config.yaml
n_layer: 17
d_model: 192
vocab_size: 929
activation: "tanh_gelu"
positions: "learned"
tie_embeddings: true
extras: ["capped logits"]
optimizer: "soap_variant"
decay_fraction: 1.0
final_lr_fraction: 0.0
seq_len: 384
Each number is 500 + 50 x the weight over its row's rms, rounded and kept within 0 to 999. Layers, rows and columns count from 0. Numbers have three digits each. The size before them is the row's rms in percent of the matrix's.

# up: layer 6 MLP up, 768x192, rms 0.0486, rows 48-94, columns 64-127
# down: layer 6 MLP down (transposed), 768x192, rms 0.0487, rows 48-93, columns 64-127
up48 110:555557452611513434492544517512454481517470525537489464480515564494397522461491594561472526499501560519462455442524421539426507588531438408496480610507464550515546520501469514502522466630439450
down48 117:450583528422404439511520574522538476509531503464504456516533424573544524616518438525568484628543444521502572549537451426499478464497477457524413563481501571525503496526532471545545456358444521
up49 100:491496484516570517527535477465392457471489518550552558390553361381503604502468489487492502509539481530534455460495475465512457605529371483419521461479473544513433554528476488445458524484471511
down49 100:571539436520501553489639509454595570476562557537427549550461534516516528473492524509531442515474562422524494515498541513448493513525509547438484506512596460510555500494474486520484538458446461
up50 109:419470505527476381458498477396573452541487547589402426538505433466526551478483496455491428564535492441483475466577491522467492566562471507452463556503451435519539484545445512530476548464497487
down50 104:509490464535589558490454490581509474536527492491409511505562452547529522571492483535522566482560463585574521502594435401541536463562606520474550530460589497486450507555528428458559387503476458
up51 096:442545565554509491485495493524519558480498479458533550566500503523534468542524439448486588495473512418539568437479526472555506474559483502494581528550404476490464587502593539469585530497452559
down51 096:464588497491503557520533529534495578482450483448538493467406497530465419565566525512604492607520516508362491539522400488471494492467521425418480436472559578434453460501456463553551497414460443
up52 096:554475547447532496473462499408533515500462477412461523511511479457485435506476477537548551443467451471531398385374509528545483478548449485482497464531537576488505472538505568524424449527461558
down52 100:531534459516585469526542556535440513501352490512514427527454481521431518439533477563403485621531414571484598467546561456410542471434509557534485564544534453550525460529503546431504512482546522
up53 102:470522484509560431451536494479511452531507549524442386446436535378472407537489473532550413446482472466389468451451489583450495415520497454470465485521538561442459646463525474500563521561461420
down53 099:440423483335400509471518509556379535573507530547543525602562446531516561534524564412439499466520472552429529530547438485402539564449504543457422491523511462424478499525505497496499463492470496
up54 097:544476564417454514531477536508467435441503514542517585484648536506547494582495635499469512489531566575413504345407520526551535571543523549502520462426493446554423375458542480420498540440450544
down54 097:498419424643502510518526501427549581550429423539505507510424490463469471396429448528529515573605499438503425489473426447462498595455509437490466513478530488499571516517464478485399475541576516
up55 093:518560479555440455525658556598636541465455540500486576516562634543529536497467570501588509522521473511476519507529486500477536542422543572489465537548502492589419519444362433512511429472529497
down55 098:491469472417445537462496488483440499460481499544414403489490488495505451500519483615441522475450511422467559548414504547469558545406584524510481453488493500486468449519521468443503480516597500
up56 093:478480442552530452492530452476484569518475464519611618501521505456462459518523456432488575545587512496499520483519619525476450562489485558372527496459547447574564497573515377458464454382549518
down56 102:501425615518583448456467529524556530568534452472492515500441518478560524536523457480524502504572484522608527495497558394455513450463458526487471569477585473520506468543487547455583460583494517
up57 103:514557480539513442406477444544461521512518450503528533480454461460545507531538407508582501382501506528557486397509445504444515413444429439491389510552499574406490463495442521461421522410472453
down57 106:486489461564505553527529453444552430541536580530558512456506555469608523552478412469407531486573420490479553458546562439646550478546511474489440504474486510542511561430512465508449539529456556
up58 110:515513426470450585416483504549546514450493519527505508551481520531489531407477492505530482498472523500520514530552576444476529554560487579497503380535500563460567512562541525548465383417548543
down58 114:571453556520548506524623492462485389424527414489578483416526487546562528529620569458413534474493498506423532452410405538572484527524535517366469541473456543498423635528503496448351538539520456
up59 106:516486489531436577455560486514536475575485423514487441483519571523498500427531436474498432471465385463571515465493497517548565485518480457506513489542468529491489507470521472506443440409497478
down59 103:465560510441515544458520615502517486534574543526526447522480555534442534506379519490488508599476498496408455502572598458571465477454484553542475487491391465443462506604505434551562523509458638
up60 112:470538507487479437527431394532552526381415549512547461432512475465521537540511487552491451488537522511477420508522500458460442501499510490536436477471464487538486422525458548480492526476424451
down60 108:599581434503524499561468457496583405499600442517567544537577457442537548583476513434400488469467482555479547487502421507505518525574535444493499532582528541469558605471492421483534527529502459
up61 096:511507513562426509534452453473437530440531471509515595467449472481529571485460521439547434469441435448567471591458514542531499476599522450485463546470501530514501443447457481521530485576434464
down61 096:408392469483495492589588493517483442593432562586420459522455425505524453508450426461466548474516572486496396523564453556497608491520462541454497503530512481482483451559532471543395409550505448
up62 093:409505495470530484493446547526569590500429527491548563502533473414479465491431572441509536406512540445489488572526541503550474562537499593424556540508493487502534455494518559515450544545607545
down62 097:517478449526519524569604468542453510517488515474539470485519626571509470497561507590520535562503565459425553455516598423355517400424489401550476548499598437516461565474469508511420453518455483
up63 100:496507516425495566454462532442542420552444547492423473479455542480530597462548519534499508552537520569505370502465483569364470466511623540490548505396460516565589485484513453467455541526552497
down63 103:409530509555607439534551459515586582512495396506612472600512489547471399559455515447524500484454416509579504486522516471493518543515473506510450542539462487486506435539483498477479527449532472
up64 089:424445475492545485492545584544463445415429496501468470461430517471442550436522583476474477586482422512491445502468495551500503579429520469574404515519470468471502518499452489426530434568433477
down64 090:541445489487514500447468522542483514518510496489559457502502449454516550476534561536397442548458451556579628479497418572471552545466523379487496494573513462348537525478500458514497508496476617
up65 106:497508602509545445565524581418564561468485448512450504393595433540555483421503547493579417520465511552541493483529457568387525459509513505498553492532516538579411498423473486461473529494547523
down65 103:504510439479411436522456436517510426440461480503543546580571469480503553445473538516550501454465498457450600647464491502480563464473440524517481485453493472434452630458657566619474516476523477
up66 101:438374467486594500531463510617422522523489598568500571522492440492476506432479534442516403535498514573643493489525501450498571472595539470530532513514482570566489522490540392515511516463498507
down66 109:468500564419498556535521424596621508424390469508420544511393480540452597547543554396495460459524473484468449474468563412547465546480498583487442526493480498457504528503533533575480446562541502
up67 094:439506398464497451466482562477441491475403529473462600459532507480535418517502568493528443364483420528442505492567402511508536399517481530559506524482529491555535515520476580558417690553510508
down67 093:576489588589442555537568600600572518426447512523468531474542517529481482489561476539605447541530470601623488494409546459459446396477469486415490486578504491447432501493451502462557495564553516
up68 102:519513470467556557545507548502502487462499531532487571548495519509535467558476466455522491537469560520508482609519473534443442459531553551517575609478422541529449382496542507428477649525548372
down68 106:484549524521531488494569507511515479546569526554433588428569547573517464462553474540398485470521487480493523373472517513582558513485460380448471411615514470481453514513539515392504487450570573
up69 107:442494479481395485461517491427481508354508494442485513574482472465430455520473486515438518501530508595616446524543435456497510439469526560505490495491529478541386477461529516521592537495529416
down69 102:533526456427526447516476521470497529449512369544512487480599487485567533525418471577501519499456510501507451531488603536499504522445529462564461432517379571457449493567591562363451439510497510
up70 098:525397546530540446513474474512492478563527411407481514582421530470516518530537529483374502475394449515462522463565512542437500609546508503444557597470508469496572519486548536456532439492480626
down70 102:518510542393420539571477415517455414416466485468467547489526417528540496508566471512475529571520469406392493501455547484521508499438511446601496419538488515495501400468522423467540535555609564
up71 105:496466528473520523518542451446425420456525569481541487500495573474575515486547426516527484444460558548568494362477576486618600511480416521491480485468452476389468499507512560522435392432452402
down71 103:517556521445505493492466420479516476571469449377470527421467462443481496525533489555532553528480482490475576488531609486451559440506475552520560430646518484483528518477559561526594429579453449
up72 103:469506470493470523505482524532505476561476494477423525457545571482470439537487506491557541544557442532411459377561603497503509505499435502496481485481529533510529605481530532466421540499465504
down72 105:451562534569523557600496540499507469464505432577487467437415424469531487529467568465550462571407463493464551565470487463522492524472465555541459447447469436502552410381502544622555610490542423
up73 105:454520476513594447551534470506520521593457490457484449456578569525527486561429578502549476571433442511466443485431552514541486523446441438544481444535553472456644505455550441519449416493436552
down73 108:349542575501539491420498579470558435516461490575442530511497585453515517511589494541532459560497538482505555507493450448476534428606489532526491538480442521498446491483529502488478448420451577
up74 111:602433458504442531542446455476507467416480480502482614459509471493452498492469485498414468393520468448473561501445508482451519528504459450478453500463440521435512399572543491473429414433440544
down74 111:519400453462484529561481410439518440573483577445528449550395509521499505470433496509524468460466534583538488518510431558491538509461454466508534526528419573506495515497518526495498467488494592
up75 099:576500562582488467553485555463477433520506481478515578394524482516484510447447560487476550452504510441546543506479527543509487489418497522528515530517490475542517487534458486397409445501442530
down75 093:501408492489518441567538489468417490400517517514580457562445332499457554567441503514492432548516557541484492476516623514477458558544503496488549465449418546542425516410486438527512558473511585
up76 102:436481391501546473403438441498341459459479608511538420553472455447458480525496557529504473507488493449443550511535494481391620522536476519518414521464506514403470534431504443548447548577478448
down76 106:508512461530500409524529438549538505532530539495558519555493420474483545527486530561557563446565539540416499502427465469505423480500495456493477517540480474527473526542532512386567473415417568
up77 088:518526558465557504475529577482520412423436545524493506503476492501451526515525425412451447460489462544618522519550570541461493499537465471462463491473426554560427466568484508452506489518424457
down77 082:527471495512513546558576420507514530526570482520640526509533525482494455516459589502598502475386455471462567424444479529516472482527522461501532451559603507494508447457580427532416544506464492
up78 099:555505497543487571507510456450462560516528481563467501490474507682478441555552515551469410561477501575571530407480485548505553646468548574512500540420507481515526515553519601475507577436541636
down78 110:536501502553531560501447531541477539556501510507465530483502484455530538507451596465462479489521502398617541486547551492510445351467486598441540487529543554464555480466552397552554521478488472
up79 102:335520481552435523421436476468598412488384482489500558434490547546451492463434537505402453511511426479510445479522580463537396546501448485495504526417497556364532532493526510443502517479486466
down79 100:529415504450567448535510495475482538499507509534508489420573481508429469491487459542588567473501506535457506546520440460451510516583523464530497433497538485499520583518485540683481468538410610
up80 094:421476449479533579536424510483543538480491451494468487557449493588497539482437647513502534462439498583554540426533486445499516462530517547626390487497484569478521555519521437471501458488428499
down80 096:583503487524592514555446405540500491476493507485562556540493525467481433525538477544521444477573472462513451536440462495469546549410465451490458415430458602512437475577440596559499453525494471
up81 100:553541516544495522492513507539520531524561447492500448528525539418485483531475482478581477450539493497559479499431484602501577517462497527536602522550430474434494489478493498461418481523495507
down81 101:419485458613514473470542530472511417401519536479544565465490498431513488501454460528471506463457480601390503489580577493460437516447451541418442529479551492537469615568537536538557554451476521
up82 100:471405505498503489398443548412468442480460481435490457507475401482442595469560409553463542454484558474430534500542480516593507458500365509474513561480480468509543460460429551584507443545440478
down82 099:494442500478571418471461539443436522482452447487539467551438505467449557498442432535520513528464547436662489548526448531415488502484507380529458540473495490455542501485476432500555540608538476
up83 108:521543473611486428493433534438415472500464495463565530401584494640597637437472472493519491459501404512544516509593501538498480448530522575476568426484421524506415439439516555579517490590485478
down83 100:496561554525464426545439509546521542464431590465532556422461491464528592491558460510498470579515527460483453496421470506460599554471464437546444463504548480495532449551557531468477528626557458
up84 103:625528421490435498463623505528533419483431507482511424435539520583541510448422420442494521427480515501620536513495444502512535524519465509403412487511483402520487514475511554404461470524508464
down84 104:408441480547511516569439495483440469578490542580489471565563541491565512495436524412542499447529524490504458451559451540428525585530529504510517468530562541472490540452506545575512427492471380
up85 098:514524439495511482446631577543467488478498504559487484399532508480559491474568527426415425496433545575513478458560464532508476546549536512478449513546537494524462504440501491448627588582541433
down85 099:491491510541485480464449517457507487510504459578491527438483519514505532584519487489553589499441483480452546501382537567478460396488493507482552518402424491503529525521510519458461488445539546
up86 094:461544488524539478488530498482490417444496451553374445511420494459485516529494497458451528505556456571462514484417576439525530527555457522524594433517596469513518523466456544538484516506579557
down86 101:551445513551430511496499527599501524567486411387494431470536416461493495506529456602518591443455465542482516439501525489468439513504452465478552468567457544557537465548525577478566543521476375
up87 104:531543493518534509475383497524496499483468465584560437490500379457518541545400529557516531512469509529535464498580410499577474431428567552398556526407415452581488499426498385537519529486495454
down87 093:431426525519427484453544468510495446501456581486438520570554577510471520466553416410487522535460531424459564530441525629451388519484420480548476461549529489565430540534539560564481418482534516
up88 099:558407479512480590501447473517558486446503463603455390486522490448433556509475550469469498491562411535560511459497514557517446501420507477476531471537411494562526436514492480585508501517528513
down88 109:524411488488512425524557529474603527455547483566407470583488572409467591431540471488508499511464476441442437449496474527530486426497490545480482454541391545517537530565538425518563490573527451
up89 097:498455478619464461467424484447467423633300508559563473485450508484558546442459583474518594547509420448485515494537513405498531478471442543379382483577490532467535479542551524562513526440557625
down89 102:493603532440401497479478527546494619480494454471424598561536490515373504468578436469618546471471556506429405410438459550541594486582448504525471512569483450513470456461466523472525512486421527
up90 108:466601556512434391573495521546563473447546527548485428547508490518456577521564479440450477560514482462546534494479559469540532456411632519525424519492514542405375465451546443467480502458519604
down90 098:453458480574527525416568534483454497487448519479528569471493426558495486501515530504536533562477521509537481504526454408436435508454496549513508504465536437581466521502534620479497453404553583
up91 099:429497450515476562576451525563505496419452334454419452492511494518445543622585546502533577558417508430466394420501516433517458484456532532538500450523543525589548586469469596528515496475509467
down91 094:466443560512492548515484518501495464564457577613485543468499508457568468533476576497466497486495469562400479543527414516486508501525449557507472507500564432407506391472546362459490506390402493
up92 089:564510418406484520492536438440564521440530440573545434523568451517479441527517619417426490553511512428493504624508564446522509524474509463442557632504540432612485506513508475510523481456499536
down92 096:579447522504486484485505430492465461476432509402519534443452495461457457489557550408525442549500551577502445432517433519402511539472488431442477495461502489496503495536531583507432416502526481
up93 103:474454486431551544489564598507500607400419507489580511476560536462537543483516553492534478471533532506562439510444556520488571493471453444552565521351454498485529499455557448401429512605522515
down93 100:492484512521483535483522540525478535585400545443542547521546649461549510537457545533551492457576488490478579526564499428470476550525499448541486455577550423474447537606486475493436366487412490
up94 097:432492507535440492499467615454392518519474594583565533499494502487477514588493483515425494411426420507483554462501403478386526507525569496503550533569469492436495510476515617453534427529500454